{"num_hidden_layers": 14, "hidden_size": 128, "num_attention_heads": 2, "num_key_value_heads": 2, "head_dim": 64, "intermediate_size": 512, "vocab_size": 512, "hidden_act": "tanh_gelu", "norm": "rmsnorm", "norm_place": "pre", "norm_eps": 1e-06, "positions": "rope", "rope_theta": 63300.0, "rope_fraction": 1.0, "qk_norm": true, "attn_scale": 0.0875, "bias": "none", "tie_word_embeddings": false, "parallel_block": false, "extras": ["local attention windows", "a norm inside the MLP", "value embeddings", "short convolutions", "an embedding shortcut", "skips across layers", "capped logits"], "init": "normal", "init_std_qkv": 0.0406, "init_std_o": 0.00768, "init_std_up": 0.0406, "init_std_down": 0.00384, "optimizer": "ademamix", "learning_rate": 0.000865, "lr_mult_o": 1.67, "beta1": 0.9, "lr_head": 0.00743, "warmup_steps": 249, "schedule": "wsd", "decay_fraction": 0.839, "decay_shape": "linear", "final_lr_fraction": 0.1, "batch_tokens": 16384, "max_seq_len": 512, "doc_mask": true, "train_tokens": 185300000, "max_steps": 11310, "dataset": "wikipedia_en"}
Each number is 500 + 40 x the weight over its row's rms, rounded and kept within 0 to 999. Layers, rows and columns count from 0. Numbers have three digits each. The size before them is the row's rms in percent of the matrix's.

# v: layer 4 attention value, 128x128, rms 0.109, rows 115-127, columns 0-127
# o: layer 4 attention output (transposed), 128x128, rms 0.186, rows 115-127, columns 0-127
# up: layer 4 MLP up, 512x128, rms 0.135, rows 0-39, columns 0-127
# down: layer 4 MLP down (transposed), 512x128, rms 0.14, rows 0-38, columns 0-127
v115 109:419502454459507492523523510500532555508491524555509528461477468480514476552463453504520484464416469500451464447463491458442540579529523532525454528508500520510573451495530483429559518444512539456497438516531480510497489485508507556518522460461586430475541503490498555568511459498482448501516504579499504463529531528452506531486537531506556533347525524511494551424542381514527510480530
o115 107:367555500481470402477513561536503530470549471494427502470544531576467482481529526508559504500550468526491482465355499555525496535464465510493478505432457475497496523526560509536485506550489521532511466558478451480462508512485538548551487518534518445528534587469543517521510558442554551485486504540480496490474529460467484460510491489515464437555474497502480550566446499520538501554593
v116 098:538577465475482500525504474465518543620473464422521461459509484492490556542518493495490513417436465529472449475485461433442460464486482520528446429533485506480513443449488505452539537410514512454426561474469466517486462381443554561557501460459495469549532577481483516567500500508472507541476464501589495482529535562471489531493542490514543524465487550482481463495492518537508489462531
o116 097:470522536454461445470513482493445500431552483442452492470432477568494463453521508495508502467461479480526442475490451537459499568542457544512470494437522473487446431550596534536487519467539501540459504554449567476529448562500514457423495529548533471458506514448509562505545505485469533506512523532450482500398454455484467448572445510562452509558446486550489539468502468437452471489546
v117 099:527560540469531505525456501497477519467473527525515448592456478481544464503442554554479515445566447448524464432533466489538480470504521473517489461497461499509474563537556415517487541432500462498498525549502556518492378499513550534489518524492474519535475517461523444409503553488520564547488448485513575548491473479473597538524472558490542474454521499554508486546563527506561505405490
o117 104:504402524440520434461485506532493475538527449468502518416463495479521538483531522514524504491487500430578529456466443447429473518544432403482477511518580513491473493466483595511425476524480540509481453393508540540514479489504541448533511511471513576524442512540476509454458493469504460513556567476518504461501571536477505505488559458505514573545518543468443527443486471509480496429462
v118 100:607535484454503516488542477477542485477488462510550475508461528488529444527527556462532497516504546498522484565454481453476442574567550496430438536472550495484500374496494495449507527520510478545480519518501512527542552540491509611520526464529454547529507510521503435391530505492511451508547488552494512393535491511500511573470499454512528562463519495503468486547475585565488522527451
o118 098:525464460538533658509475542514539485462465423518468524493487486513507515525568505540449514482543479549475505519519559481538495506599540471442474497526540494466503459504515491548467496493488517557576533485482455407535509481494483455515458524469522520477526549481538497545568500518544516482465552566472549440450557497600498434504486451511486493592459558475516507520458485471416497525452
v119 097:543492463476458504454474489523498557505531497422538494581503481494509441416508537504504483484544469504506472466498509419485469454470487517438558456610557477570434525505494494592521492557533491476505541487465501578501525473508455487530493454553519450526547630503488462488449496446523493485478478465508484453571478441518404494527512564492577467492523512503457435524503470450486495459544
o119 095:572469551506531544539514549447452555519505517460564460474548499467462540504504495539504517510463500457558536523532461424525521553530482541476521502455502493499530504501517472533411483521469489538529437510501499580545521594535522451422429465507474476514450527392562508486521440560471544497447494560461485468480443554476525490478536489500491518478593446615519521434490491527523468513476
v120 097:546452507456505521455444572544469465484509482446505496464487459495511519456463474477456414545521435529487457382533483462487484513496480491502510468547507485554555567489485539569519481538465516535504502543451500601549560580520495516571490489467599510478567534422493546546489480524493504406438533469514593469456482528458455480501479514511524484429511461482472486488460485454467540498511
o120 103:568472473461502596496508525540461541508481512504485583518604519463487453500470516508503582440415459495544484522451496536466518545440504533502482495456429460527479462469474475519482553553501507496535492478535488574560554530502487462518508482555497544529547520501597506497486523465518527527459457489416512502438484522406467499476477489480517500482533487481531516561535582572600451565475
v121 109:603524472468460511533451510562556474444467446543489476505499571535507502508438519516516522589646517442469509497503420440570469482491471514475507543494521551511528557507485441573508495475565500502548544518514522475504450502560406511546522482482482482517440484527506506538477501522493522526455486496428519526409467500502513544453500508456449567443503509506494521523503582544501540513446
o121 109:504448478464469579419486492481470469561481512543498576532449500486560506532501558512522486461413502572477538517504603442441464515488586436497453508509462550513522508519507535483456478534448497522557504434575522485556522472492493583462464583472499510507506483476506488410515529509460532473500506505521476465532559455442497440483496494479520490588545506411507517416498496525509518444477
v122 096:538568466557476470545583449496485487541556468513477456532509497490498505575450463509562499536497583535476548511528507508486558515545483490523509446415478563421553454561497475455446547470567471472464492554494441474551489513542478586497468465449529479506509522478548560498531446566488477453554436482573478544534545535451416513478499487488466544513493536490509499456517453549475528485571
o122 108:444512566510508470432456441541496556441488529528501524494482466539434443450506493484519545462516525536442462462434518490574481477446453485549511539567439481475477546489515497544559488439483544489495546493498524480469490491537553461538557555496507469572461434528437524578504560499490511532485483487458494521468511472547541454500445534456435455512526414415535509549457497412469554446510
v123 093:553529549631473501507577446481466453524542481577462451541491496472511531534502530451522522507480549462480517536567456495485539506527507479539541526439490574524471478535522491464444539483478456446435438485584495493518453495503499528419482462490481476468499507446618551451496482564486508481507431569533451539461453506466499516441503510465458526507474519481498468469550488584436470504532
o123 100:537485505535548612454450392560518563435503492468541517508475523569478501475534473473527499474561518516509490441470475478515468507478472498539510510544530522512458537438490472516531520464513466493503549489494550507455500430517521473511585524472522495565454542530439527589495589466447511559554517490536446509541510488525557491547485548456428456508518462401475473561482474460513567441518
v124 102:564552491549475505531521511486532487491517487466447438537488543466446561507503510517508481474505481490507465461599562389516464479520450512564565479538444504468484452508498492504453576426519477462518547510443471474497515431469503545541465471429484545580517576491478435513470486539566561544526515486521575509499543478528543484458484526486483510497421452496503489530447512515504620436482
o124 103:556448531477382610498433439479424559455473577462508533394446464561502523466462479507512534472524516437493539501518461569471512528564470478463482508509499526426454495484535578531527509508449499532524539459535597527473500557544538483488526523500512536450462455537458495470493544486465447482459483501453513451509504518497482464551505560517526534558475487487481450475551521485477472463524
v125 103:495491527502513500513451492503579415453454524545502511482460467538527485460496506460467524494533503478503477540454577512499472545464480519461501481528455479475495554461459475559536491473448476494470407467490517494476518463541439566487533525529566514579506513480510507486520600503465550540610422496465533549521465537507566522547529552422487629534542465494464559499433443496500451496508
o125 100:487518399519527506538517532518546517444486495413458528501532464496522514540547599505457476479508561497470578530467438525412504508502517446529493481418518551556487593569496569529482396517511462504468547446510477483490492563515488507518458476427462536514495501511495526469553456592470467511539469508437550431538478464490494500476483482508444482500502512501412537476492505540450501534443
v126 101:595578541496501503514481485505474466450517513552510493527454442483527456454544556492570510537471518422466425462572553476460561527501483444495461455538490535451499508452532503457432572477501477476423580518458519510588499424478502506470484497539572464530504435531566520501556524501520511515528542474561526458489474498522520565510493489441499394473519444554475498556478521471500465501484
o126 105:543450567401525566497478521485454503516518496455543518506443515506446587502533583423536495469527476528542523465524459463518477497552479454461454462495583464587487468496480544601570458458515494579526536395470477499454526523482564454496515491460526587486523538478490534476465527541505488521468513518461507439518495463522485461478551456569475501474478467508514408532494503513474484489484
v127 105:517443480480435527601439516506528524463503477538542498555528516520508489465467532585528489507535500446469420519480371497505473565516470480446570508548481517454482447535453454531539496550567510496536402515536509526512491596503478485591491492485523538454460531551447492420524527536531532492528495489449561399540484510509549510486507506424495514516523447519499479528502515495542489467492
o127 103:510458432500513524513489546450509525541476527489515568510524440448552525518528497519463481429425542558460509553462536466572542452525535428467472558415496478518504517516517475493489455535460497467522450495446464546533508561526521508497505446501578542522497561450478472482523513547588485520413532537535523374519569525494492481489536542449536465534456504459438574455532549512477530496523
up0 093:589542502552544514495448477544476434455476514492531529544452502441550425498494505531485472502559469457429478496502427484447537535454551473588513493420543452533514501502539492439539501541426501534471493457428480527541589534491469463488494448514462492472477539484470524481501457501469529485527514447468422497440478502439496509483461506489470522490484510437515492547558527484598435474397
down0 100:484538503478466564485493461507509466485513539526495448476483521493501499576496535470539482500422513485574474511470429538462407555417516474512521546524462435509489537510542490539494516492490526443552398483532500525495541452525507483434490533527465509480525485537529500470494518582483396587576484491459433473456414515441521488491511408545472516464545504420518436491504531517452530541458
up1 100:526425418477466501582477558500439521493478471527463432509495508559558521502515483537485513428531462485602517497458471532450508559507505519513454544531527572471511547542456505538569517480392518551474497483516539505488493498496544454520387548551489593502541435445494549493410431496471512544536461536510501499534478506519554551472448532477500559475451507503503479489528531507494538532499
down1 097:427485587502486408549476508503531506483459426539543512550500526515509493495524536440577419554484526530493513508571489470510529571520414490511534475494537467534457485486518577478504474519579514512524532497411507503562519455430509490510490434458476541587560516545445400495515485486505506518528493412506517511515558474532457504517545412460513474552506526475467522544503478448512474461524
up2 106:480441507563500579544501453516489479530529442449442521571523511491626523561465533454487507498491430498562499501501479494490533557454515450469522471494521494516515507561510522545557521522513450515486532415530466507484461516528527439498502535620486551458496528481485556514446470515598492442482543484479465445448497556519494567429481503505470468559476417499531426520460549487535492512495
down2 107:455562536531510499421474525513604489530440531477538537516473436539484559569488517428549425543477520438491524518477499463486526445418478523468471534574534556465559497502532471437474489460500455428516479480528539414522465491475545469533450460474491462480491470524518513534550554514522471466515513543506520483470479517554442563504530446536522400476519484441484503438484515459462424455510
up3 099:483496512500543535553479523488454489583472474502558459521490542491526440483474496366538528539466419445496529459526483503473483547497531470505449530446490540459489524524537500532477553487490504451529591473508554494506399562438474465417521500469486565479564443528490502472531476532508486440495569458490453526470564494514433549442488531531537471473474531480438525476446550410472479505498
down3 112:512495521456525533495516482476523530528503412540506574575496512535587543514530517497504446430498548544513503395543444460463460445528498442515500449459532541501538458565510531466531499564521465557472519552536485533486503595431490503444474503464518522531521568464527465410443498491457581466536440508435579568506513458514439514494484456554503489488541501461461478503510530457501533504518
up4 106:492477453491597505479469564513533461517542413491461481492482527448534504525501578433410518494493578524516549533513510569515560502519580469458517465536599457465536476459470441526501482543579459553467591424476446509470529461550510516505473572484508529518528463461563520514512551536482585502513512495479462534518467541488463482515545518490415499510462500523516538449482520483560511475497
down4 092:505535456544475490538476468514523539507528499490533537500484569504498467519535523504502525526421461561503455494508502486484509582533479484512523465548528535586494513544501517416439521487488483411595480512535518515485525519484564479576516447516533566487548447475552493463479524476493427574503544475460553552437535523538555515490554405528434501504554396543533477559535455473453477521448
up5 099:571456489557536495501478457474465505540459561489490539499457524518530506474458520514477569436547529460467518520476461533471515471548469579532496530481484421433543494443493573420464482497514501474517580483464526556527451477427485517468510470479556560532575439455531491514441542436542484530494464546570555529575427550460462503507479532489493513546457441498489421496513535453562479504471
down5 100:513595446556536563491515455447434516482454554405491572500508515562434492556458493542479572512465473516472494489439490449490493458551541437524479504483501525454546473509485451463535539505563548532528500507553500461536514473487413552479481441524472489478539492513574543472546456506549491563468509466463514461514435516543536556405540480580489527518501483576550514503522448488519468496492
up6 102:546429453591479522481464456501540498475550469408511509507470516484546508509479463482480452492465497462500487508509403399415535470463599502548476488448525483482506410523544502531576490527438521508524502439551477473497517527541498523499469497474493517504548484482501573482485578483458534524479435530475483480576412556505514568488499560463562452542476490478449562542507527468466464513508
down6 108:480420503513535558452452497493531486496380492568500466542495441480408466478476449464506520484532480490542479477536527553444534563484459440541541503589467522524463422533495448540432504551516454482526512497473452549530436462476541546511529480496525574481529516450484528557482450497536461530453524455443462512524603542436495530484447482469436550532493509540533464477496532513502488524456
up7 090:501522468477532523500393467537426548578545422476479556559504604462532533409483533505545523500582515470521554498483455470497487472559502494454533426523554452525594453504507540520486489455561486420547474464499540530494532463483549460514525528494466476504478489486499478521490486425555575544520433476490481506524473473504460458466509519486499574526460532469498433460487574524467503488511
down7 131:554474466523499601499534445494533446487457471512471497490469490499465508433437533493546533525558457489563524482473512461499494430514539526504448449487532521556452509503492473449442513476530505394469588408507547487542488496457552492499502493500530483571513431450476524496539492476541518549562517560533495518537471448579428447550479492484508484453526496390526453471465561430469517516494
up8 099:489485467540498521569493487479460477549468513464545478581543460483480445497483469514548484540511484456440514490536364492487481537450598559566518477528551513499500492486524441481524519549468513474533554433512559461434533511526514512502438466482499595504541517532497510454471455473527509506480470458535491481438430475481505457408471541433465518511473506475505538376494516556510541526447
down8 100:538473478482535498498518454524489423493494479544516507516574442533462460451481460470494536472557489556444476488571496504467494486483528467507515490565564504572548482491544439534521420556527550476448473500460499504612514468512532511524502477494564481469493539500474564526578446498498468493413497486536393522454521486449477497461493453434528543590482524507564483470546500589507485478573
up9 102:488485490474505512436500517517559484518545490462451491508334574475555473513550505449443537512474470439536533449478500521491472520484498546518551502529496490490478521484550508485543469465473494548567538568428507554497487546479507537529480544502490518567529489561570467471474439485514482509544474518506453510569465509456509516546541584430421455531455496430507541482449468572579510507477
down9 099:588502451417486413435497473480496502536490519539558514479574636500468500473485571513452468458512483468449480553487522522477456507476477563460519470523493406494484548502509483551570479480451543498494455517474539518460442515471516580466518471566528557517484534469497506500441546516491558520443484514486527474519509516461464428552547480451512518557495527432509535440547489507523549549557
up10 101:560533479534474556477465472469513513465535495497424607484476550485487488479401550534445521534454465524550476493463439471519573448511470467438512515445570463477537519519477497501483573479558524521509441458466558507499508495460513502496524466486484542465510463474541519522546528495508486516519438555532487545572407601488506434527475535499512417450492462445557476478575508548493446535468
down10 106:528492447484504453486529504424487466536475498497482444537492478522535520485531440476468533504423433481486483508548487497401461535485513528445555549477449556475554588518485470515493488568468585420544473514489433513517498510550487518519584484491454523449488439522525488465454472499510519522449487459466511562510577573512455468517476553503532480515512408514468400513493520495491412488418
up11 098:546567500467490488574484507481499449592463396427498487534500549477556473539514482501530558512527473477577562437539472516503523498499608503490405444456528431430472503556514508450522470434442525455525539518455464500521504455438492507452424509542501504461534504488526520498570489541509432540476479545493412555475434465537497499494485513498440475553494488503526490522519517492467480452479
down11 095:503525501531502482508524496490568472445531524494597444509521507491463378476527497537537456488441552493556440468549499476496568523450532544588500458514546519497490542474449470524512494512488504524544532446473456545491471493493517536467520450500532543552516527447524607510470451488489539521508476474508503573587566412465483526501507566536519488498505515489390416535437461549516502529521
up12 100:392510540441466546515516559492489491446496464551490527528500547446537525531478525508476475512427468442479446573434488507465486493472510498473377488466516497542491545489492480546558502438457503544488522483489485452538499529459489419487410475508495527516495470471528462468453534481539499485544447569534445416532475513476479510471430525540519521479509506503527505476609531497582472581572
down12 107:492446471458520515483491503530464499581511524455515447554503507526564534492543505500494531484512478435499473518474525453532558518546493476459523512491518453483437410414519420496453518500589516485572520493539562456539440467503534543528495554512505549431550559510440476513464492518523505473429571553562532573514572439462449482493571548447525531535482482561528522510501424532450525492503
up13 103:512528427495530498477472499554465498423481479561446499495508550484499510573456515517524572546503556487499483464521499529504518466484526479475512459486485476469495441522551417474477575464477452454557495540588487534436508474431497464430497527562526526516519517449521523513544538587498536551486513488561477553449522441420487534448511515440373549534439473536471423480455487485528491492512
down13 100:493502549552428478543473486562545521441481556518484440508433475503458498479532553494478458486494527498576514527503504506543491481557494477463490553481481517545492504441497452513492523513610444514465605467533489516398502480510504545508523581529570557472546430537452505508449481514528519564442546503561504449492486548444598508531563469535475540483450531509517416479467522534521510512536
up14 094:501491520471521494449445485474483501487583442433540524540484569511544482517524537471488430604496503538524538489502519507507502549503542544532503522489507507433528498551524436485515553505459458502527501439440461452603542465492417523529472470531461501502566461420514506464452533529516538465520480563568426404538421456557543536500502504537505473460460485525409490473488529523512518558482
down14 099:458496520558482512496486547494469534506478434503504458521508437482494490445510494499522541482561547393571493462513602522545508548488516499522471483592482522528485442521450565482485536510526552466535538544538527482521454516499516500484464514482565537481499479538479474564579438543541378567520534544537578552553499475480491485486534498513567452544444497452490501491505453449546564476430
up15 101:535435479588513517480491459572482524576482469478490495512434525529524537462538582517479554501538380478491471458526451509452517495438513497590495532500530505551488565545519538414460501478536517515542523488578567469499453472499511479471525499428485519536531508576569448460446462490486534466477545463528477501479514429441441464512511541532463473535445470499494503497463561490470565556474
down15 098:417505391521570533571488476519455415555525506499521568471479490478480532484472481453492514546481578496481557471517476436472470485469547473462535422481468496503611448530504515547516449524497502514510491512491507462565520524487466478511450513490494523557435491511523533456480528512461523439489482460457532428455504512513475522467538506483472558556398600581526510534466567522449479495501
up16 097:479424501447514488538480507530526463457527510523451488501421543528529486553526544438516485512565448454521493451499479499433461527447523586510471541460502513525506483451575446602567543504399431547413491431479444476479517525509497495506478554524471535518542530466493518506506493449508557514562538455499495474481475488432484582511491505467475515479576533493600424508519523526487513511545
down16 098:498476385521502473523517542520519525543472527492474509473463502486488446460486597459401507468543536436517500534560528460475417454471532463519487548505492529517531574487451541483458534473506549443574559500535524527483495536499522503472543501424651542477502448491488496480546534561505542509473579513505505509537454454455496492542543506541531508523536529499476462501474509582483534453568
up17 093:506456512525506491467520465525442537428525532530451473477519545477557552458459529491528471528505483527479531578446534495481520553453524500441494493480581525538469491536548442541431556550518493501542611489503489464546504474496384452493501527527515509550480553439476490514509579491502575453575526512517488441520480456523531530527519540473386536479526480482412486458489550505567501542486
down17 096:581569467506512454519483410449533403485508534525544548443487440501506472538433504516496498499479517567526520554524440540490501495541497469503488419514536476494518567489518522536495473521494468504484474485532491484547445551467502459498544525532439470467469533512461483489529474484520494498487538512510470543558485508388551476497503532499640582519534424481404470510570456518449532482442
up18 097:552523398534540443528502548570514462571493468549467558522510558508453514529455484533491454475479491455522461485473484424509555528498532557489477535450519577518558579487495537518484559440536489516438531561494576522459531457461484518506470512488526477521497442565519574482502558470522562542487535531458477513487433486462514436483498465436469459531494408479464481501539529521528512591458
down18 108:491515493481541475480520528531482487423512529494526497576494551560512468510581502449518560460462522507481568470514464488482469419543580527457542507454513486584523463468452562529478468572499471511504474515437492496508493521454528466449445501500531539521571512531537452452370517417461466578533598504528509562520479554471468504487474500554509464528498446512515486421489506517523465554533
up19 101:626474550526500497565488555498515524449570499471394456521498501489534470463519491514493516479537498498508470534498471459476537565489506459458407517519517525531526527519481519500526554522513494531477566513492477429510454455480522493518540483555464512496463521493469545488519480547503549543431473534516462516533427419448502455560463582473395519596482421484550474446532515520532459562488
down19 092:481467496477508556459552564522563447517506573470468449572544480557519457550566492552456475520475530526472430516487546519482510512516424470497551475446494485508427530517528583509493511522549544492554547490548568505505516521447543481472490492563529519421474540444487506485500560531416519500520489493487486494490492566432605504545530493474506468456513600590499527521482453480534464516445
up20 094:431486589455470507460516494475514615560591549512516533548432537551506454502526441477517514527443415466445482490445462451514571525517512458525524502474528467488511530505520440540472487455542469502520454488412538481532473495490506491549520507521516520536570495461485498499461495473545470492521491527530521505537564501465492522529421542431506519499531599469561546492521562505390514529457
down20 093:545492523502499424532445558458535410487506511481532567556510492464512552529521504444546518533481558534480491483485494529531443490500438544516538526507441564529522500561431549513552472494553450524436487512541440516492538485451422470480503492488502404485522487521483535529454504495482479541460482334486481537503538423532521497479519514515443486510457500513431478507418450457557462485504
up21 094:528454536473601514393479442547463490487455461460525466539487504429507551552464504522498529551478440443495408469425494475490444515536535580478528461536520506507512499508468535502442467608432517530525534546478504467528465462523460510501523432532451615483547536523486508510421490469480506515479462512558462505478493523485489487480499508501503486495467511487538471513574516494540557552402
down21 104:481502484576558571448559469529515549563480532547495516534539437536507479475476478539536461604503542525491510556528502471480571411482523508512520482429543497468509507495477496501471507514510578464531467517550495530516469527501452513510526433530627478544429552486497519511497402459469512445537509520495486562508500597488418454504469563559511498493496490432570526495491518477525517506549
up22 091:483492566491530518538503481484503502512506453507456501515486521447475526437530508538531568482517506522563526530417513462509542544423547505533481501469494519469484441564589431488444489504525454482525482478465445542493519441511464524434562511627484508553546536447498456444534534543452518476475521538489476462446481570494475530521550438418506525476517434462555446514477488529518521555395
down22 089:446482521497514421464483451482518503543563494525515517481548447541553470498540490483433553496506485523472476558540506526441465600518489514526460500470466538513468506519516515523519477550441477539562476483558549507536518541459471422537462493488467533493408523444472492459438474463434521535500517489486567551521598492576476466451549534559526485468584521530496587504565565497461488467566
up23 091:455449492527508485514532457488535490564470569539431529532453534481524538486472503505492517520550484382454588481520534495497460539493486537481495462439492450547419598521442510510508544479534483443513464509450564533518505530490521467415522553530468509488499478541462452432505492436551568533532486595490480567464525482431512475524530507489490492581501487482503519532470590505466523578499
down23 092:473551498496572460525496445471477480436526463508557478506527484491431553520486520543468516503554481507437508503491530532571438491517524410558556496570450467452440501501520518493502444413495531488458522487477556525465464465512446491608452485501477519540569451522493531498538452553439527443499488448475579513452471498512531526482532481560459449469427423458470451534489429504507504559475
up24 106:545543483524541483462510462486531499488567492521496512501553519497513468525483552476523397531515461503488530517535457441378533491462569441510516579501577563487497451509521560511451451616504502397469519461439566522451488520486482460440503513453540473563497550488480490456509459526462484441488498567458468461514508496518471472467443595522484508469471461480533512453495568495516491475480
down24 108:471467535517470516539501500514484493617567522477454495499484527450442474505445487484464545531490515506454521504506511462553519460477523498499582438483424442448485516439496535504451513480481515518515569515485441525478484487436508448545474510525523559457469503480493452492481463452479455421512510578464562508576464367483495578549522490468496478513508486486498480561469473419382485539514
up25 092:471497514513524469567404569477479473442521488471513489531549572510545530572489503521500441533535510505388549484458442442513497484444485550422556510488497434540516592565479457494462539460499438511544525503499478556494533550539367494486469483429518450546503495541503503481505496474526523480600476508500531531430509453491513499472550505516459501474463490450458486526496493485507535574497
down25 099:474586580467502387482539545447548498429481506498496465538555510482507497509486508481494472527581562491570441514497509475539483502448513465562517530480408477459511452445482537454470505480497481505434536493540520529505497486448454494556525558479498501466486562510522520494563443567500515509478532467556507407525493465523480557514499554505564534532505561557527460548503514533580401499550
up26 093:532509512513418459440514539542427481487402479565499576535481558510471550474482515509517492494523525543526523558469492474488543540396564522566517503502495530513522464479455502529466456522494498506471564462504527525456502527491490482551468496481516483484571516552509487417530528470514487555468456498511502494468520440467486361465392556451513588504467496478424475464490525444444485505525
down26 097:428564499503446521471538535556494500522592585531524476525494494509539479528474459461487527554548453495561534461493515496449474400435538461488467474508463533501503486456505501463508534517503502458550474530526551549469537528526505425469457483407443417536435569541438566521478533473488426494477527525477526440532501513558461510547551440509559464548484479517478575534517553515466516458485
up27 096:553501458524557546450451519516566542568445427540430505520475507490505536480503534558514513533499510504459520438467468440476477543454529493432481459458534555469460507588553536519447512485480458537449559479464466468528514559500508504515482596534504490555542489582490503477499449530465560494501474507511465496471480468484532421441484558526512472450417402450501510468483443488579547523514
down27 111:588511430619478522484516463527519502501450489514518499497486575514429473483456501516484511563484494483476517447510475441525479462550467494533530437455528565524485519486531459474453423562557470558443515443516552544488504527507460534527577471473524420467552511477517555501451406483502550487472506520485461551481503504473437465464463485525555535521480430451547438424560552512487527468505
up28 093:490548495490554535497521588471461475495443443524557557568517509499561503461561520509535459534453514517551507513451467460510589559536555487537457585465533441521463514543486499486478474531574397552585526519514525423411576470457464541544513495467523528544536498495524478496497545485500480472511516465506547528490490438583521475473503561484498567515454491486481424537509561499515491489499
down28 095:496518469468547433509501533502445493554540542455442569576534488534474499570494505511456469483544527515477468451482443493471478538555510456546501484470467542527460516542527521459517478410423489479538461564433425508502508472510480508540536551497455530532443538578536431454503470497501459479540475527535490484529406423579527494473503493520500474603565549480515445555494509505573463480488
up29 101:531533559492594514512437507527512465477489511531504525538539518527503487409413545495491459547457483498526518488465460546456617555512559532505469453523589468480482513527470454549519495489469482556457469414508499492496519517478465489516402464456481535500483509481488483557534478449577488461457446458480432461420462583496494547489525490475484542517491524505590549456519525475545564486470
down29 107:558495475479484496519496491526537530544533500540499502468512439442511459567533517570510407479576527570542517557489531512509459466535426480561478511502488469481517467490509494480367505477483442461502470491450491452451544476412492529520502436550498510438476470479529498525572435495406508521511479468533481488487505536533512535462539534514559574445479541585469485494511484525483424555419
up30 094:504499515507482554542518406484503529489475504590528478532448500543499505527475496514465543533530478479483494542501459526444482537587491468438529507436514544501484464477483525542484509498467455543450443472540463487435468468483443370414445459446445522490518546494503474527486491525559568531528567475486457442495534450478492468492459497489445540415393521482462458462492466558515505522424
down30 098:487518474547427531545509515497529516461525529450471515516516473524500535522447529462551513580524538446528533449464445489476508521535526489546508520469476458560473524522532500543503455478507472512575509463537513506524543580548547498584438506481490572457498519466502448542507470538567440509564428518540566559471457443479514522490474436399504548517540569513542533508602503429532442529455
up31 098:503450489517555522558512500429556506454472481515468546531459497525540485477526583446498532470564517441543431484561468512495531556457577498521519571484526476437474476532511514478496562523442501556503528417514492502481493500515507545525440551515531547458516513553449507482571490448607504481493534544495507507519409441535514568503483579529478606488530481457441495473514559483481492561488
down31 101:399491473474539533449509442482496390442503507502559554439496534565515535514478464508496555489454541496514530522473491469485550501482491519471525601481469470555467517488457455516441494475510515480533526442496480480505512502524516451438447529513517477514548481492543462455516574461424550559512550515518451447509496569425459559377460475482536552475486454454482511548513541536492443449472
up32 095:546520531527541498522504566547501512533545492488528513530574536475504474504545456519551547461615459489446507442526511431430405446473514515558558468477556530469548467507493561527425562565448487505452534422492479597511519508449526510471483541510551513403495519505493497519535494462518535551574468545459420490511479512539482487496466520470493509473430442503503489480492502471553494554527
down32 093:525481515459536475495530513533594428554540570499488485531506537504530508523475493468518401525498483563519438495451396497468500467477510516539491529511474527514474571505591476483509496599438517569516484527524499546511484524455582549559525523491554444535479508486497456524440468552444456447454464484459471528451523452551450529571440496532504549491547532457449489515428438491515483519501
up33 103:564523518435494542530449520536526472569520448535518498506497526517524459553382540423414499531515519466512503508452496517408533564500512502467420496494517503483524490485504557540487562449464462516515520444474480621526546453466449483462461546463447531512444502455470526553465535518528476500499472538520531452476426551561490475499452482522452454540511572498556543442485488467527556495512
down33 098:537507549463579557522490569536465550465536538467487526443473460511528516447580446475558433589466524492510547476491466488454489448495495585520479529428489530566496523524458519428530441449487536496512527470518527470530498483480479476507490482477461474509493532459595479537502506528426566463464486444418470483520441509473527523493430563520486470473459536580502476585468506518499428495446
up34 097:519441502432494575480506519482514501498495432531498565465397514489505528537537465478472410576483466421501487516491462498473518493451487483513462461498503541496536438508562549470436480522494470535508498420491503452525382420498461546508491537551411480513577531521539490479485477444458451496532496588536479476539542503490487520485423547442496494562433551476484497528540485474548480472525
down34 092:483481482529457498557573541564483525425491579452514505532543479460433478571458450524480509524506503472559557478483525426515509497552457507506459549497501484540449470520523488494442569504563504504453455439432541462446502518475445515548486541432500459496473558488554556529548484428539548508520478486552564501473509484540507532552473486593465544435526492549540545574487473478491445549548
up35 099:507528488559558565539507509495514510487462463514496429499525482482516503515452523506474557455443469559541486497514521547425460547466582518442506455464508443534495459502521501481491548523356454438533479503543512490499466520484547493410471468566531557506476485534510436488528552534488534518580493499533451536509489527493377487454463546512445553565459483440583485525526506505478508505547
down35 099:474519525568481554465423550487494508527448574542546504466486500508595516531456491459507477521518524567492560504529585426481498532526496509461513516490494513473543565494490471518479479492428422562473522494498491423483537452495548512509465555531445496523599501410525478534504531391470477468508500478487467386516493466488546432497536480540541498526486534530573567483480519517453497449497
up36 101:569456444532583516533513530542514512517471485513530528518439550537541571514484548472513453482426540434504553517579478442526477586514524515566516485473495425517534481458436518517471459510530454488563626518543476576484482503513505478538484516513531491511531500465557565446454553548451511495561500484540537525529519514487487489501502455438465419551434438517527462559477494535540488507492
down36 096:531443551479457539524529445508518521549539487453505545569527488425480560535419473430525482468465555467516510453539438487475532553587499495528458472460518517540407504483458495522505418523510472459485569559525519504526518526478608526486464504450514517520471492572508518463553546553522453520502488512545479545507531432491507498533445545469558551557495434498483548543421547536476498446500
up37 094:471552463524546494512437496436481456492433479490474467507543509463511541529524476430477565546529517497538487501530524478395475547536522479424414443450593512480517511524511554493427532597472530528454544501476432486524471555475462481483465525487514563433580488473516529410552465493472490509517467494478537440532439547579496482487503486514467549454483520451530434493515513488463539490452
down37 098:451467404528488537551527523488451547596501498528526510509513453479499420520495444549521455472421501489574525468575467469549458514497524490507519527457474443522467566498503511521415454443559515509554535427538575479507453535500526548417455517446536556431542532536492497540491438547503497551535478512533486464525552461541528492537529491544586551510494483516458532514499486493442463465522
up38 093:476472495447471489522490526534509480551501439431525488576442542514519485518500510541459503456482479453421472511537502503420529567487453486478574445475484547496521463554475500539474517508457493560540497526511512518522545483506520482437492432527478520502507507518607493487537570496499516539437568525453409475559406512484476528462463495552443494497434555479482506416450560433526492569432
down38 099:504519447511480502475507539493454504524497435460469490523499556474484573511473512491450525467576523468472510496448484498467462428459516563532512514454459474467516440465490571536539437470503481461398568553487496468470453485547445484476445511460504579456526523559457511564554532574533481396478485446507464473455549473537493509531472539456601527458519544575477549483474569525521488475516
up39 107:527461509484500499526469552522570441465434528510392393525553540509502507515445515490482465518479510507493483457442466469466575556511507496446440429485524524518505568479501515487495556521567495559491482472542474501401572455484501535497494536477484521488513502506559573491553499498553557476473516527507487462513447590450446484466470508427515524485514500476479474589499579467431565488460